{
  "positions": "rope",
  "rope_fraction": 0.25,
  "bias": "all",
  "parallel_block": true,
  "init": "normal",
  "init_std_qkv": 0.0227,
  "lr_head": 0.00418,
  "decay_fraction": 1.0,
  "seq_len": 1024
}
Each number is 50 + 15 x the weight over its row's rms, rounded and kept within 0 to 99. Layers, rows and columns count from 0. The size before them is the row's rms in percent of the matrix's.

# layer 5 attention output (transposed), 576x576, rms 0.0319, rows 292-316, columns 288-431
099:58 61 33 38 51 40 60 48 88 61 39 56 67 56 50 45 60 27 33 48 46 60 72 47 44 63 62 76 58 53 44 40 49 57 53 81 41 45 44 59 43 69 26 33 42 64 48 57 49 61 52 56 55 51 78 62 62 35 56 37 51 42 46 41 45 66 35 29 37 38 62 52 77 40 53 46 42 61 54 56 59 60 64 61 54 39 45 38 32 59 43 70 48 58 52 25 30 36 28 39 59 32 53 25 47 37 53 66 34 68 52 62 33 59 42 78 25 59 34 41 35 25 48 43 27 48 09 60 58 51 70 55 35 50 58 44 46 62 48 89 29 42 77 60
104:48 88 33 47 44 40 40 47 48 72 32 65 49 66 40 44 50 37 54 54 55 65 61 56 47 40 57 53 48 45 21 17 71 50 56 70 72 33 64 46 63 59 45 50 36 55 61 33 41 51 46 53 39 30 32 56 33 86 42 49 50 62 50 61 51 30 99 52 68 30 30 33 39 65 50 74 59 53 61 59 50 19 56 52 61 64 56 35 29 48 39 46 35 67 58 54 70 34 58 45 25 65 58 23 55 45 45 47 48 50 40 65 66 54 73 48 76 51 56 29 57 46 43 67 59 34 72 31 43 57 55 42 40 36 59 42 56 43 46 16 41 65 51 48
100:67 56 37 46 38 36 39 31 45 46 35 48 68 48 41 56 57 46 63 53 18 39 68 75 38 85 67 46 25 63 48 55 48 55 12 45 46 75 24 46 42 40 67 31 63 43 49 66 47 47 68 63 73 49 38 43 58 76 63 48 56 47 59 46 64 49 33 52 52 51 51 15 69 38 69 60 52 39 33 68 46 26 70 53 61 40 24 51 44 41 52 31 28 37 63 68 66 71 40 69 52 74 58 41 48 47 64 53 21 58 54 65 48 61 38 67 32 71 30 18 27 55 37 92 45 65 51 52 51 65 41 63 57 25 72 51 52 36 43 37 81 33 48 52
100:51 45 24 29 58 46 32 62 57 51 41 38 43 66 81 50 68 46 47 28 45 61 36 33 65 49 67 73 35 29 39 31 82 44 61 55 48 43 71 39 61 49 47 49 63 53 26 39 34 40 79 67 50 33 55 45 68 67 60 45 48 62 60 51 74 38 99 84 66 42 51 41 33 65 66 59 55 44 50 23 62 81 51 52 47 42 63 44 36 81 35 73 55 65 45 46 57 42 61 34 67 68 52 38 47 39 40 49 59 35 32 45 64 65 62 47 40 34 66 43 49 33 66 46 48 62 36 35 90 65 62 48 44 48 57 43 53 58 56 43 47 60 66 37
108:49 28 55 83 82 69 39 34 35 49 60 41 49 34 50 41 37 59 54 37 31 45 49 60 46 26 53 39 24 35 59 67 67 35 39 35 21 65 70 53 68 34 96 53 35 58 64 20 45 73 30 38 54 41 54 38 23 51 66 49 27 50 82 68 29 60 38 69 58 40 38 43 44 49 72 62 58 49 63 66 29 58 58 41 31 64 87 46 31 43 43 43 31 38 50 44 39 55 52 59 20 37 34 76 42 42 35 53 56 56 58 15 79 37 61 58 50 46 70 56 70 63 65 63 49 60 43 58 48 36 63 46 56 63 49 65 57 38 65 18 44 38 57 46
101:50 59 80 42 53 43 31 44 39 58 31 25 61 46 69 32 31 35 47 52 47 53 48 45 41 54 64 33 46 47 72 71 42 45 55 70 60 38 46 53 64 74 30 35 27 46 40 67 47 50 71 55 51 68 43 61 72 33 63 64 66 66 45 54 74 56 46 33 71 31 66 69 50 35 53 47 14 69 55 58 54 42 41 47 37 47 49 21 52 53 53 62 64 48 52 60 59 38 46 59 47 50 37 34 26 72 46 48 71 32 48 83 84 63 58 63 57 42 40 24 27 68 49 62 50 54 67 29 54 65 65 35 37 66 61 43 53 44 75 65 44 79 51 42
104:49 62 52 58 37 34 41 16 28 50 76 57 49 54 23 45 48 48 45 62 54 56 42 58 53 26 50 53 67 58 42 43 49 51 64 76 85 52 31 40 59 39 27 65 78 44 73 51 52 53 35 65 59 66 72 41 67 25 10 49 45 32 38 61 59 56 72 38 63 30 47 50 49 51 36 90 81 44 45 43 56 37 55 64 27 77 71 42 52 22 48 22 48 53 59 36 43 68 50 49 46 61 34 46 50 73 73 49 37 88 57 37 45 41 59 52 76 33 69 67 53 57 28 30 51 49 50 26 49 36 41 54 29 05 62 56 61 39 34 35 44 08 52 72
106:63 49 55 41 45 47 52 64 43 41 53 57 54 48 67 60 42 53 50 61 25 50 58 57 67 47 37 58 56 30 23 37 41 73 60 42 52 72 78 45 51 51 80 52 71 64 78 49 65 50 41 34 49 45 69 43 50 68 26 75 49 45 62 45 00 36 65 49 67 37 55 50 51 63 50 40 61 43 52 52 47 43 49 57 53 42 60 69 58 52 68 48 58 67 51 41 29 25 71 53 38 67 32 65 59 42 27 44 50 59 24 28 66 32 48 29 51 51 67 43 75 34 45 64 50 44 29 60 64 65 26 48 46 46 56 59 58 74 38 50 30 31 36 44
100:36 18 62 72 53 41 59 55 56 65 61 38 51 69 15 42 78 55 51 25 66 27 50 48 51 49 64 53 32 38 64 61 44 55 45 53 45 56 56 59 47 27 52 56 72 58 56 45 63 52 50 63 40 53 61 29 56 43 67 37 84 34 45 56 51 44 50 45 49 29 38 40 46 30 53 64 37 63 58 31 79 51 37 42 52 37 72 75 57 35 52 39 47 65 67 35 35 50 15 51 64 48 25 74 21 55 53 48 26 56 48 51 29 52 75 56 51 67 51 63 57 53 42 31 39 52 35 49 33 33 57 47 53 69 71 40 31 58 32 64 33 70 30 54
099:67 60 17 62 60 38 45 38 39 55 70 72 53 48 32 50 49 46 49 48 59 52 33 63 44 73 73 68 51 56 52 62 50 52 35 45 63 60 42 44 67 57 53 34 64 67 75 53 46 72 30 47 70 58 29 51 26 61 61 48 84 44 42 85 53 55 37 37 74 57 62 54 59 46 71 48 44 47 35 53 21 48 91 62 58 57 51 77 23 34 51 55 48 46 68 59 63 43 39 75 54 23 50 33 66 83 35 52 70 44 59 75 53 38 47 60 45 49 46 54 46 46 26 56 52 43 54 31 50 59 21 44 47 26 54 63 39 53 61 58 38 47 22 43
105:49 46 54 50 46 63 20 48 40 58 37 75 43 36 44 44 58 54 78 55 41 60 51 50 28 42 65 42 41 25 54 39 39 49 61 12 27 55 54 37 40 32 41 63 40 47 51 38 30 60 51 45 60 57 52 62 39 56 58 61 43 51 57 41 50 53 36 55 51 44 26 47 42 42 52 62 37 29 59 66 62 26 63 20 69 58 38 42 58 41 75 51 51 34 83 29 42 44 47 24 58 53 68 67 56 67 41 52 33 30 46 28 62 54 18 67 31 45 49 62 39 72 50 77 57 61 21 52 54 21 32 35 58 61 61 43 56 71 33 22 51 40 45 41
100:47 41 50 46 92 43 27 45 74 65 75 22 57 58 44 32 54 36 53 51 34 52 41 45 36 53 49 62 81 38 25 65 64 58 66 60 48 57 54 31 68 41 35 62 45 62 44 34 50 73 55 65 56 77 35 61 61 66 76 38 66 54 51 63 51 32 64 37 80 35 50 42 42 45 64 52 55 56 44 50 55 39 69 45 49 24 63 69 35 44 51 45 42 65 84 68 47 57 17 45 60 55 27 22 53 46 23 64 84 51 42 49 72 33 72 44 54 35 38 67 49 39 53 53 49 62 44 50 35 65 33 24 36 65 67 36 37 52 64 63 15 84 65 40
101:46 48 17 58 35 75 53 56 60 41 35 52 73 50 42 59 63 21 44 47 55 43 53 60 52 59 45 36 22 56 33 29 63 63 45 53 46 51 79 17 46 39 64 37 71 68 57 27 56 74 40 56 43 52 55 67 41 66 52 71 77 58 60 52 38 40 41 36 40 73 37 52 40 62 63 54 36 45 36 47 46 57 46 49 37 65 81 55 30 33 55 72 59 55 50 45 58 19 72 45 11 38 68 64 61 72 60 62 24 52 62 61 45 57 28 40 31 53 60 40 54 53 67 62 60 52 21 46 66 50 37 62 53 32 56 51 60 48 31 09 63 36 42 31
098:61 34 31 76 75 47 60 57 44 54 61 72 61 60 43 48 45 46 47 50 40 57 25 39 84 74 37 65 39 28 44 51 25 78 52 52 69 70 35 47 63 31 47 59 59 64 75 47 43 34 48 35 48 65 78 61 58 51 41 29 55 54 47 61 35 39 44 31 82 47 51 53 59 78 67 30 76 57 33 48 72 69 67 44 56 52 40 48 47 56 37 47 52 73 37 28 58 58 29 74 63 36 72 31 34 54 45 49 53 50 42 54 57 26 28 47 26 52 55 38 41 56 48 43 62 42 48 87 51 49 79 67 76 73 48 68 64 48 47 55 48 40 41 87
101:47 38 43 55 53 63 52 32 43 38 55 66 68 53 26 41 13 63 66 41 42 46 60 47 70 43 40 76 40 43 53 65 42 60 41 42 53 50 43 50 34 60 69 62 37 54 62 36 42 52 52 64 37 41 72 47 38 59 70 85 32 61 41 31 37 53 39 59 40 59 74 56 43 29 78 43 46 44 46 62 73 49 50 52 57 46 11 51 43 68 50 57 61 31 59 67 23 47 51 75 72 47 59 27 40 23 54 64 61 41 58 53 43 56 29 66 40 31 50 40 78 86 50 44 38 34 45 78 55 53 60 34 59 60 47 61 41 54 70 37 57 52 32 66
096:38 40 62 63 56 67 25 49 30 28 67 47 80 59 48 74 75 73 38 67 43 56 72 69 56 24 57 27 30 44 49 45 48 47 68 61 59 69 65 47 50 28 74 34 49 41 41 24 42 43 50 62 37 80 41 35 24 50 36 68 43 41 68 42 60 50 52 68 50 32 69 52 64 28 47 55 58 38 51 56 54 27 41 27 51 69 54 33 28 38 66 36 81 42 19 56 54 80 75 52 42 49 41 48 56 80 48 46 42 49 74 55 61 59 33 80 69 44 73 62 79 73 69 55 66 38 52 66 53 62 38 52 45 59 51 41 55 45 21 00 28 39 46 30
101:40 52 50 44 44 42 33 43 39 64 61 35 62 42 50 73 42 60 44 45 15 32 39 47 56 43 75 52 59 66 50 74 35 35 52 30 67 64 47 51 30 50 33 32 27 45 22 82 40 62 68 27 29 41 26 50 54 53 30 37 37 29 42 47 65 27 39 49 50 79 63 76 41 29 51 52 71 63 46 50 45 94 42 60 51 25 32 41 66 32 61 53 59 73 48 35 68 41 87 52 57 61 67 44 67 33 35 34 55 26 59 51 54 52 59 29 56 65 31 45 61 37 61 42 46 33 41 46 66 65 46 33 55 51 56 49 56 56 38 38 83 49 41 56
108:62 58 44 74 26 44 63 46 40 37 49 31 23 52 36 72 50 48 66 47 50 28 46 54 41 48 48 33 70 63 60 61 33 60 33 23 34 51 14 44 46 26 34 63 33 43 78 76 59 73 47 22 58 82 62 28 55 36 71 58 36 55 57 49 46 54 19 58 49 99 42 73 40 34 24 24 57 70 52 26 73 47 50 81 53 56 70 69 47 48 77 22 60 61 57 48 49 41 44 77 34 48 34 61 58 69 55 14 64 35 39 62 46 52 42 36 48 51 52 52 39 62 22 55 57 65 58 63 36 32 43 64 35 60 44 43 64 58 52 95 57 61 45 59
096:38 42 43 60 71 46 41 45 35 47 55 55 84 51 64 42 80 70 36 44 37 38 52 28 32 30 51 46 63 60 31 75 39 53 65 07 40 32 69 49 57 45 60 33 53 67 54 49 59 58 31 51 48 47 26 61 75 54 70 73 58 59 66 58 30 38 38 59 35 23 64 57 59 24 60 17 71 35 56 56 42 39 47 39 52 57 58 49 49 64 72 35 37 46 36 59 50 11 25 44 57 65 43 60 63 17 40 38 48 46 65 59 63 55 69 37 47 48 55 36 56 57 84 77 65 51 62 50 54 66 62 24 55 68 50 63 34 49 52 53 45 45 51 48
098:43 73 48 45 52 61 39 60 68 46 59 45 62 57 59 47 37 62 16 49 52 73 41 65 40 63 45 25 37 19 50 51 53 51 68 44 62 47 58 55 51 33 32 42 56 53 30 86 50 22 48 39 47 99 51 52 71 45 38 34 60 64 61 52 37 51 61 37 45 07 39 72 39 63 26 40 75 51 77 60 54 35 43 44 43 54 62 68 51 70 45 81 59 43 66 39 60 56 57 50 59 76 64 37 39 47 64 71 22 66 47 59 63 38 50 46 45 48 35 50 05 48 62 60 39 69 90 29 56 60 78 47 24 78 58 58 58 47 54 66 26 45 46 65
095:58 61 46 28 47 54 47 58 62 41 51 39 38 49 54 54 72 51 47 60 34 55 62 59 64 41 48 51 64 53 37 48 77 64 69 89 40 54 65 35 52 77 23 46 60 69 36 61 53 39 47 70 36 62 72 55 42 61 18 44 47 24 78 43 61 66 68 57 41 43 50 47 60 36 56 61 47 47 25 31 57 72 43 47 69 35 59 30 57 48 32 61 48 17 31 38 51 46 60 13 59 33 66 54 50 76 36 56 65 27 67 37 33 53 51 46 34 26 61 22 45 27 59 00 74 56 68 58 49 77 33 34 20 04 42 47 46 82 48 59 39 43 50 55
106:50 44 50 54 45 43 38 53 17 61 65 52 52 59 51 73 65 39 59 68 31 35 30 46 40 49 40 36 19 46 61 38 76 73 55 69 64 21 38 68 57 41 61 40 81 59 51 40 42 40 59 44 39 64 65 71 66 43 57 56 60 47 54 42 46 47 24 44 36 24 50 69 60 53 54 54 37 54 60 76 88 49 47 41 76 59 41 44 69 43 43 40 52 41 34 54 58 63 33 51 68 77 32 41 12 65 54 65 22 53 41 21 19 54 28 81 46 38 51 62 39 40 53 57 41 39 31 47 35 74 63 66 34 50 42 46 65 58 52 55 36 47 45 50
100:16 64 30 36 66 30 41 52 46 51 42 27 52 52 68 80 37 62 21 40 46 65 41 50 52 42 47 55 56 56 31 81 78 63 55 63 56 39 75 54 55 27 40 37 69 62 20 80 52 52 45 52 30 55 64 36 76 64 29 42 71 61 54 46 46 58 37 48 50 49 40 66 38 44 63 58 49 55 43 39 35 44 24 33 51 48 67 57 43 43 58 51 43 61 34 59 23 36 34 44 62 72 36 37 57 51 14 50 52 27 41 64 69 59 55 57 66 35 61 53 66 38 69 61 56 36 59 66 36 43 52 41 37 60 37 44 50 28 35 30 55 52 34 43
098:61 29 58 48 62 41 73 17 82 19 42 40 33 51 31 22 64 18 45 42 59 72 50 35 38 44 40 21 55 75 52 52 69 18 25 29 75 42 32 58 50 51 79 57 47 28 47 46 51 43 41 33 67 45 35 54 62 38 56 55 58 41 60 40 75 34 42 44 38 64 41 51 47 46 60 53 59 10 90 57 23 38 53 44 51 48 34 57 28 67 34 31 38 40 68 70 82 45 52 46 55 27 51 23 31 64 71 85 63 65 68 23 58 51 34 41 35 59 44 65 29 50 40 65 56 64 59 37 29 51 51 31 61 46 52 47 58 27 48 35 61 58 56 59
106:36 38 54 53 42 62 30 77 53 29 43 68 49 56 43 84 43 67 49 32 62 67 67 42 74 47 27 51 56 36 32 16 29 64 35 46 44 57 62 38 48 20 58 72 60 82 59 49 53 76 45 44 28 57 53 29 59 51 56 64 49 51 56 52 30 64 60 60 36 54 57 71 58 48 58 60 63 53 60 49 58 80 61 53 29 32 62 71 58 78 60 59 31 53 50 39 35 58 69 47 61 51 57 35 48 67 51 45 60 30 55 16 51 53 64 45 20 74 44 67 47 69 71 63 61 39 70 58 67 34 26 73 67 69 31 40 52 43 38 46 43 35 39 50
# layer 5 attention value, 576x576, rms 0.0327, rows 293-316, columns 288-431
105:63 67 49 64 39 54 50 68 28 34 40 60 18 75 33 43 61 63 80 62 40 65 40 59 60 65 63 42 30 31 53 38 49 58 56 54 37 64 69 41 63 36 58 50 41 48 78 27 46 43 52 51 16 46 54 86 46 47 33 62 83 91 75 70 75 32 77 56 50 56 59 43 42 40 18 68 62 41 55 30 50 64 62 33 44 61 45 47 59 63 44 17 66 60 40 58 35 45 42 61 18 61 40 59 73 64 53 30 44 62 57 50 11 70 35 50 30 41 30 23 52 45 64 49 26 50 38 69 28 43 49 50 44 57 53 58 45 38 49 38 27 51 33 52
099:50 31 25 42 47 42 41 72 41 48 50 60 43 74 42 35 44 40 17 52 65 70 52 34 63 50 64 38 34 43 54 48 34 66 56 66 39 40 46 34 42 80 40 38 37 53 52 58 25 67 84 64 46 59 60 56 64 41 59 55 50 64 60 65 67 33 50 25 59 40 29 47 36 40 47 59 49 76 48 53 68 52 44 37 49 54 52 59 62 62 65 44 53 25 68 32 48 72 26 68 50 58 48 58 51 49 58 36 47 74 24 41 50 84 42 64 63 68 34 23 62 71 23 66 75 56 47 56 57 41 69 80 33 61 74 32 69 46 87 05 71 53 48 49
104:25 46 44 60 63 41 82 42 36 36 43 45 31 65 36 44 51 40 41 49 65 51 34 52 24 66 41 46 55 37 46 59 76 18 74 70 51 57 46 46 70 35 49 42 26 40 73 67 42 36 43 34 48 60 01 49 50 38 51 46 41 53 76 66 71 52 51 76 62 55 63 63 50 52 74 63 76 27 54 69 46 58 59 46 50 55 43 33 43 47 52 53 38 33 49 50 38 41 29 34 35 65 58 54 46 38 56 33 25 50 22 50 57 53 38 32 32 19 50 46 52 43 61 59 46 55 63 45 62 55 53 58 45 68 79 69 57 66 41 77 26 71 45 58
114:34 45 57 79 54 73 42 42 45 78 33 28 43 61 45 41 55 27 29 52 09 26 55 43 54 43 42 68 34 30 40 68 63 50 44 59 50 59 25 37 71 45 58 32 53 40 66 46 37 46 50 49 60 44 30 42 37 39 81 77 38 57 63 21 45 59 19 53 49 55 73 50 43 44 52 47 56 35 43 48 42 72 50 58 51 30 41 49 58 46 46 59 38 47 70 55 28 52 51 65 42 86 63 53 32 53 25 64 69 65 62 40 54 41 75 69 34 38 85 84 53 59 43 65 56 69 56 57 33 79 44 23 53 59 39 85 56 31 52 33 26 49 53 45
104:57 74 44 28 59 37 33 58 33 38 24 43 52 58 69 53 31 50 36 39 71 49 32 31 44 56 66 53 62 56 46 78 43 60 75 39 62 48 63 69 52 37 43 26 34 48 43 53 53 78 84 48 56 56 30 30 57 59 11 62 62 69 70 45 87 42 51 42 53 40 27 86 56 47 39 42 45 35 55 53 39 91 68 50 43 57 71 19 42 63 44 62 37 12 51 52 52 31 52 33 54 53 41 38 40 69 51 37 82 47 32 45 30 61 41 09 51 29 33 44 59 71 43 58 55 56 85 39 58 74 48 45 54 70 66 77 49 14 71 54 31 81 38 62
111:93 42 59 69 69 30 24 54 43 56 54 63 48 39 52 44 50 52 48 39 49 41 53 45 81 65 86 59 69 29 25 47 89 46 56 73 45 37 41 51 60 34 69 52 56 55 21 49 63 63 37 56 55 58 65 59 50 54 51 39 61 46 49 68 48 46 47 36 80 29 72 41 27 57 40 71 66 51 58 66 67 26 60 21 76 44 36 40 59 48 73 34 63 29 62 51 62 59 63 57 56 33 43 94 65 37 53 40 35 45 58 40 40 63 37 36 64 78 50 85 79 50 26 49 68 40 26 71 50 34 54 42 54 36 78 59 60 57 41 70 38 29 67 59
109:42 71 40 31 51 45 48 43 62 83 49 72 66 44 53 52 58 57 54 76 38 47 51 51 39 51 50 37 39 37 47 66 67 45 65 37 52 65 29 46 51 63 50 31 39 65 40 61 68 21 35 38 59 59 63 56 38 78 57 83 75 30 72 50 47 82 68 64 51 48 57 25 45 36 55 67 55 38 61 45 58 58 53 38 57 40 49 47 68 35 55 64 30 66 47 57 67 27 49 28 44 42 40 29 43 22 34 39 45 55 57 30 40 57 57 45 54 51 47 62 57 33 48 58 24 57 56 56 48 66 62 28 66 58 31 63 59 50 47 58 58 38 29 37
102:31 66 60 46 62 56 41 50 55 41 49 51 27 32 38 49 29 55 31 82 53 18 63 65 44 71 54 58 52 43 55 29 60 24 45 23 44 63 47 70 52 46 49 22 80 48 53 54 48 73 42 73 52 75 39 12 42 47 71 32 16 24 31 41 23 71 52 47 71 68 55 34 71 45 39 30 58 49 56 30 62 40 51 52 33 43 52 62 50 58 91 34 55 34 75 46 48 42 60 49 37 52 62 53 52 47 66 38 42 36 38 53 30 29 23 52 59 52 68 50 67 66 58 30 28 78 48 54 55 48 28 58 54 70 64 68 24 54 49 61 39 59 77 42
103:46 81 68 47 70 24 59 50 37 70 41 92 39 54 53 48 55 45 29 37 48 71 30 23 62 69 64 33 56 50 57 38 43 50 63 45 40 62 63 46 57 26 62 35 44 57 55 45 12 52 63 46 43 54 40 52 47 73 40 55 57 61 50 68 31 55 00 33 40 28 43 58 66 54 23 37 63 56 49 68 60 23 49 44 52 33 61 55 53 34 43 48 14 67 44 31 49 51 66 49 35 62 55 30 67 56 15 82 72 65 29 56 38 48 47 66 38 82 58 56 41 43 30 65 60 29 64 51 51 69 67 85 57 36 45 50 48 67 39 31 61 34 55 46
108:31 48 57 79 48 82 75 74 49 61 57 51 38 38 52 31 55 68 52 63 99 47 49 37 30 41 42 42 23 49 53 41 31 66 37 23 76 45 56 66 47 39 34 46 51 55 63 61 36 57 60 69 49 59 68 48 58 09 65 62 59 19 41 43 36 36 53 62 26 19 33 42 58 30 49 58 51 47 59 68 40 38 54 60 60 60 41 62 36 49 77 52 48 49 63 49 46 34 46 56 26 54 48 52 41 63 40 49 74 19 59 25 56 56 40 73 23 41 48 50 62 53 57 74 50 69 49 22 46 53 51 49 38 64 64 41 56 00 63 32 46 54 25 53
102:75 64 63 37 55 67 67 71 41 51 55 30 37 70 61 41 53 55 52 60 31 74 34 45 38 44 59 38 55 33 60 49 68 50 50 38 52 58 72 56 58 21 49 37 47 47 70 52 19 57 58 31 39 52 52 46 54 45 50 48 36 56 50 67 56 61 51 46 48 50 85 35 38 02 47 32 39 38 66 52 72 35 49 66 29 10 44 48 57 66 27 63 12 77 64 51 40 75 51 46 54 78 55 40 77 50 25 47 72 52 44 60 46 57 34 53 32 56 35 60 56 91 34 79 43 35 56 58 43 42 40 53 55 79 58 49 67 40 56 63 63 63 69 32
102:42 55 47 61 56 39 55 38 63 53 17 58 46 65 48 24 73 70 53 60 54 24 55 44 48 53 28 59 35 69 66 62 36 31 43 64 48 45 09 47 43 69 69 51 49 55 36 64 49 42 54 46 54 92 77 43 63 61 72 57 41 60 41 63 54 70 51 60 35 26 55 52 35 39 46 63 60 48 41 55 50 45 61 39 32 68 73 68 26 14 70 63 60 27 38 23 46 34 59 80 27 44 52 30 43 50 48 56 50 80 51 60 42 53 42 78 36 74 45 31 44 64 42 56 47 64 40 46 52 63 28 30 71 51 32 52 38 38 44 44 62 30 40 50
100:63 50 58 59 48 54 50 78 71 72 59 55 27 51 56 49 65 70 43 72 46 63 45 25 47 49 50 53 69 71 59 55 59 45 56 60 55 52 31 56 55 73 74 56 44 39 56 44 40 56 38 49 50 70 66 37 53 58 64 55 51 47 49 48 22 54 78 51 91 50 77 70 60 66 51 18 71 34 13 46 85 64 53 41 28 36 43 34 46 59 58 42 39 57 69 37 87 56 45 32 51 38 68 23 40 39 74 37 69 49 37 63 38 60 49 49 48 75 69 41 19 33 16 57 60 34 65 84 56 54 67 43 71 37 93 54 62 84 35 67 25 61 26 70
107:33 58 69 57 39 74 52 32 29 37 40 69 94 47 49 71 53 51 54 11 70 64 60 37 38 21 24 55 42 52 60 27 28 59 37 63 32 53 64 57 48 41 53 64 60 51 71 35 40 55 84 36 51 34 77 22 47 56 68 45 27 57 49 15 37 51 63 49 50 33 76 28 47 30 52 48 57 34 56 40 61 42 62 61 67 39 47 54 52 65 44 67 54 52 74 62 64 44 43 58 54 41 65 28 46 07 67 38 59 63 20 54 54 68 69 73 61 53 56 53 38 44 29 41 34 47 61 56 71 70 54 35 55 30 52 52 48 36 53 53 55 42 26 14
105:11 49 57 79 63 79 10 71 44 41 53 85 52 29 41 61 55 44 44 28 54 26 46 65 55 31 59 38 20 39 48 67 31 55 59 63 50 47 44 45 35 42 54 81 47 40 35 56 44 60 40 34 47 73 43 55 16 53 39 57 62 34 45 37 59 50 60 61 64 43 79 51 49 39 41 65 60 44 40 59 55 65 51 43 54 31 62 47 37 45 55 50 73 32 50 64 33 81 29 75 41 47 54 51 59 37 28 36 30 36 46 20 45 52 43 65 63 59 74 69 62 42 78 54 47 54 48 38 47 51 47 48 72 34 13 78 32 35 43 33 51 15 39 39
101:37 55 06 27 37 49 49 48 36 72 60 68 53 33 37 69 41 50 37 46 41 43 27 53 53 53 44 47 61 67 52 32 64 46 24 70 61 49 54 48 22 60 36 44 41 67 76 59 31 45 55 42 47 15 32 74 47 45 20 67 65 61 38 37 58 38 49 50 46 59 38 60 69 35 74 59 57 59 75 59 48 38 48 58 60 35 61 51 77 50 49 61 29 40 42 50 77 46 70 39 62 56 69 39 51 50 44 28 46 61 95 49 58 44 57 60 62 50 45 34 60 43 63 42 31 66 46 39 77 31 41 61 38 47 24 22 36 36 50 31 41 57 27 47
112:51 41 52 52 34 28 62 25 61 57 91 49 41 44 65 60 36 50 64 81 52 26 38 62 49 59 61 49 66 63 78 67 50 31 31 34 52 51 32 65 57 35 68 58 60 41 45 64 59 64 38 51 83 43 76 34 41 79 19 57 41 47 48 40 72 43 44 32 66 67 55 49 55 37 66 62 53 68 60 40 64 26 55 79 33 50 66 66 77 51 46 24 44 36 45 83 39 37 78 33 82 23 72 69 60 65 65 82 66 47 42 57 81 41 44 44 57 54 67 55 64 32 33 60 36 58 51 33 64 55 34 59 35 55 29 42 58 41 45 81 75 28 49 42
102:48 63 45 67 64 54 50 26 31 53 43 41 43 48 76 53 46 67 31 55 38 27 41 57 49 29 50 11 30 27 46 65 46 44 67 47 54 36 55 61 37 70 34 39 37 39 64 50 55 53 49 55 53 49 43 54 53 09 83 42 38 23 59 25 65 50 39 78 59 57 52 44 71 48 19 39 46 39 57 64 36 67 43 49 59 50 38 59 50 49 41 43 20 57 39 57 63 24 89 39 41 49 54 36 58 44 34 53 48 64 37 24 65 62 49 46 55 51 48 41 30 51 45 60 45 58 80 37 48 60 51 55 58 54 55 76 44 34 60 57 37 63 48 67
100:52 73 27 32 27 51 59 41 59 63 43 51 53 14 36 44 64 62 56 65 65 42 47 75 56 50 61 35 28 28 58 56 68 43 73 36 72 38 51 54 29 47 36 59 46 52 25 55 44 35 31 35 42 53 22 65 29 77 57 44 44 31 41 29 62 60 45 29 61 38 55 49 68 62 65 25 55 50 83 42 62 49 24 43 58 57 29 38 46 22 50 50 38 58 58 16 45 45 59 48 74 67 45 64 34 65 59 33 37 25 83 56 55 47 44 28 55 55 39 46 55 61 46 54 42 54 52 66 41 44 85 36 68 74 36 32 47 45 42 56 55 45 44 42
098:47 40 51 71 70 68 41 62 65 42 51 49 59 41 63 53 61 45 35 28 22 60 43 83 46 48 50 33 59 56 44 36 58 43 53 52 63 78 48 29 35 60 57 45 57 57 54 54 56 06 39 66 31 61 32 60 38 70 28 71 64 46 50 89 23 55 36 56 43 68 45 42 22 65 70 68 48 83 76 58 49 37 53 58 42 48 49 48 43 79 57 47 76 49 28 42 40 59 70 28 33 70 41 50 53 56 57 34 36 20 65 44 36 23 33 55 41 48 55 37 43 72 61 30 35 51 47 58 59 49 42 24 49 28 51 29 70 85 73 49 36 55 64 32
109:25 46 43 59 57 61 53 62 75 47 77 77 31 49 63 51 34 35 38 59 48 17 44 61 75 27 30 38 51 25 62 49 32 42 62 56 58 44 38 37 38 76 52 46 64 57 20 55 56 44 42 72 44 76 50 57 54 39 70 47 27 34 53 30 35 40 48 38 46 55 32 52 33 58 43 45 46 46 59 38 52 43 42 55 44 42 22 41 73 19 44 56 57 42 39 25 46 44 49 53 37 69 62 52 44 57 61 81 55 64 57 42 28 44 57 39 32 70 37 30 44 55 50 69 37 69 47 52 60 74 63 27 69 42 56 32 53 63 68 61 55 48 37 48
109:59 69 59 22 36 52 45 80 30 72 75 56 47 45 57 51 40 64 43 45 62 43 45 60 49 50 56 33 51 55 45 77 56 40 58 78 33 15 62 38 41 47 43 44 64 66 71 60 46 44 23 41 60 54 63 47 39 46 63 58 87 66 45 42 52 73 69 62 41 31 62 54 69 53 56 41 43 52 78 54 38 44 61 58 66 67 53 43 11 39 53 36 35 47 34 59 40 33 73 38 59 48 52 44 56 66 26 84 55 49 38 61 63 47 56 50 53 48 27 62 80 27 49 64 30 55 41 39 67 48 76 47 71 60 52 72 31 58 31 47 25 61 47 64
100:49 14 48 61 58 42 53 39 93 64 44 61 33 55 64 36 35 58 37 44 38 72 55 22 44 40 68 61 55 75 56 68 40 48 49 52 60 55 68 45 47 53 42 44 61 64 34 47 50 48 30 46 67 52 41 41 44 40 25 43 55 61 29 46 78 33 62 22 28 51 53 58 49 37 21 51 39 79 77 33 37 45 38 32 38 55 37 78 65 62 31 60 47 60 70 40 38 79 55 47 61 51 30 57 39 73 86 48 60 61 38 35 78 44 64 50 56 54 40 48 46 83 50 47 75 48 29 69 41 60 61 70 36 54 31 75 47 35 58 49 53 53 75 62
107:33 56 51 65 47 65 68 42 62 63 39 67 74 53 64 51 58 77 47 29 71 51 53 34 21 28 43 48 59 37 60 39 46 43 72 75 39 44 40 61 44 19 32 64 63 66 76 53 22 29 17 51 25 21 64 36 55 54 34 56 69 32 52 56 51 31 25 68 51 18 59 44 73 28 37 40 54 41 85 78 41 50 33 84 30 54 23 41 55 36 52 60 64 47 29 44 81 55 43 59 49 27 80 40 43 45 44 67 47 53 62 66 50 62 50 83 53 66 69 58 33 16 14 51 35 71 82 19 49 38 63 40 52 65 71 53 33 27 28 62 82 41 60 45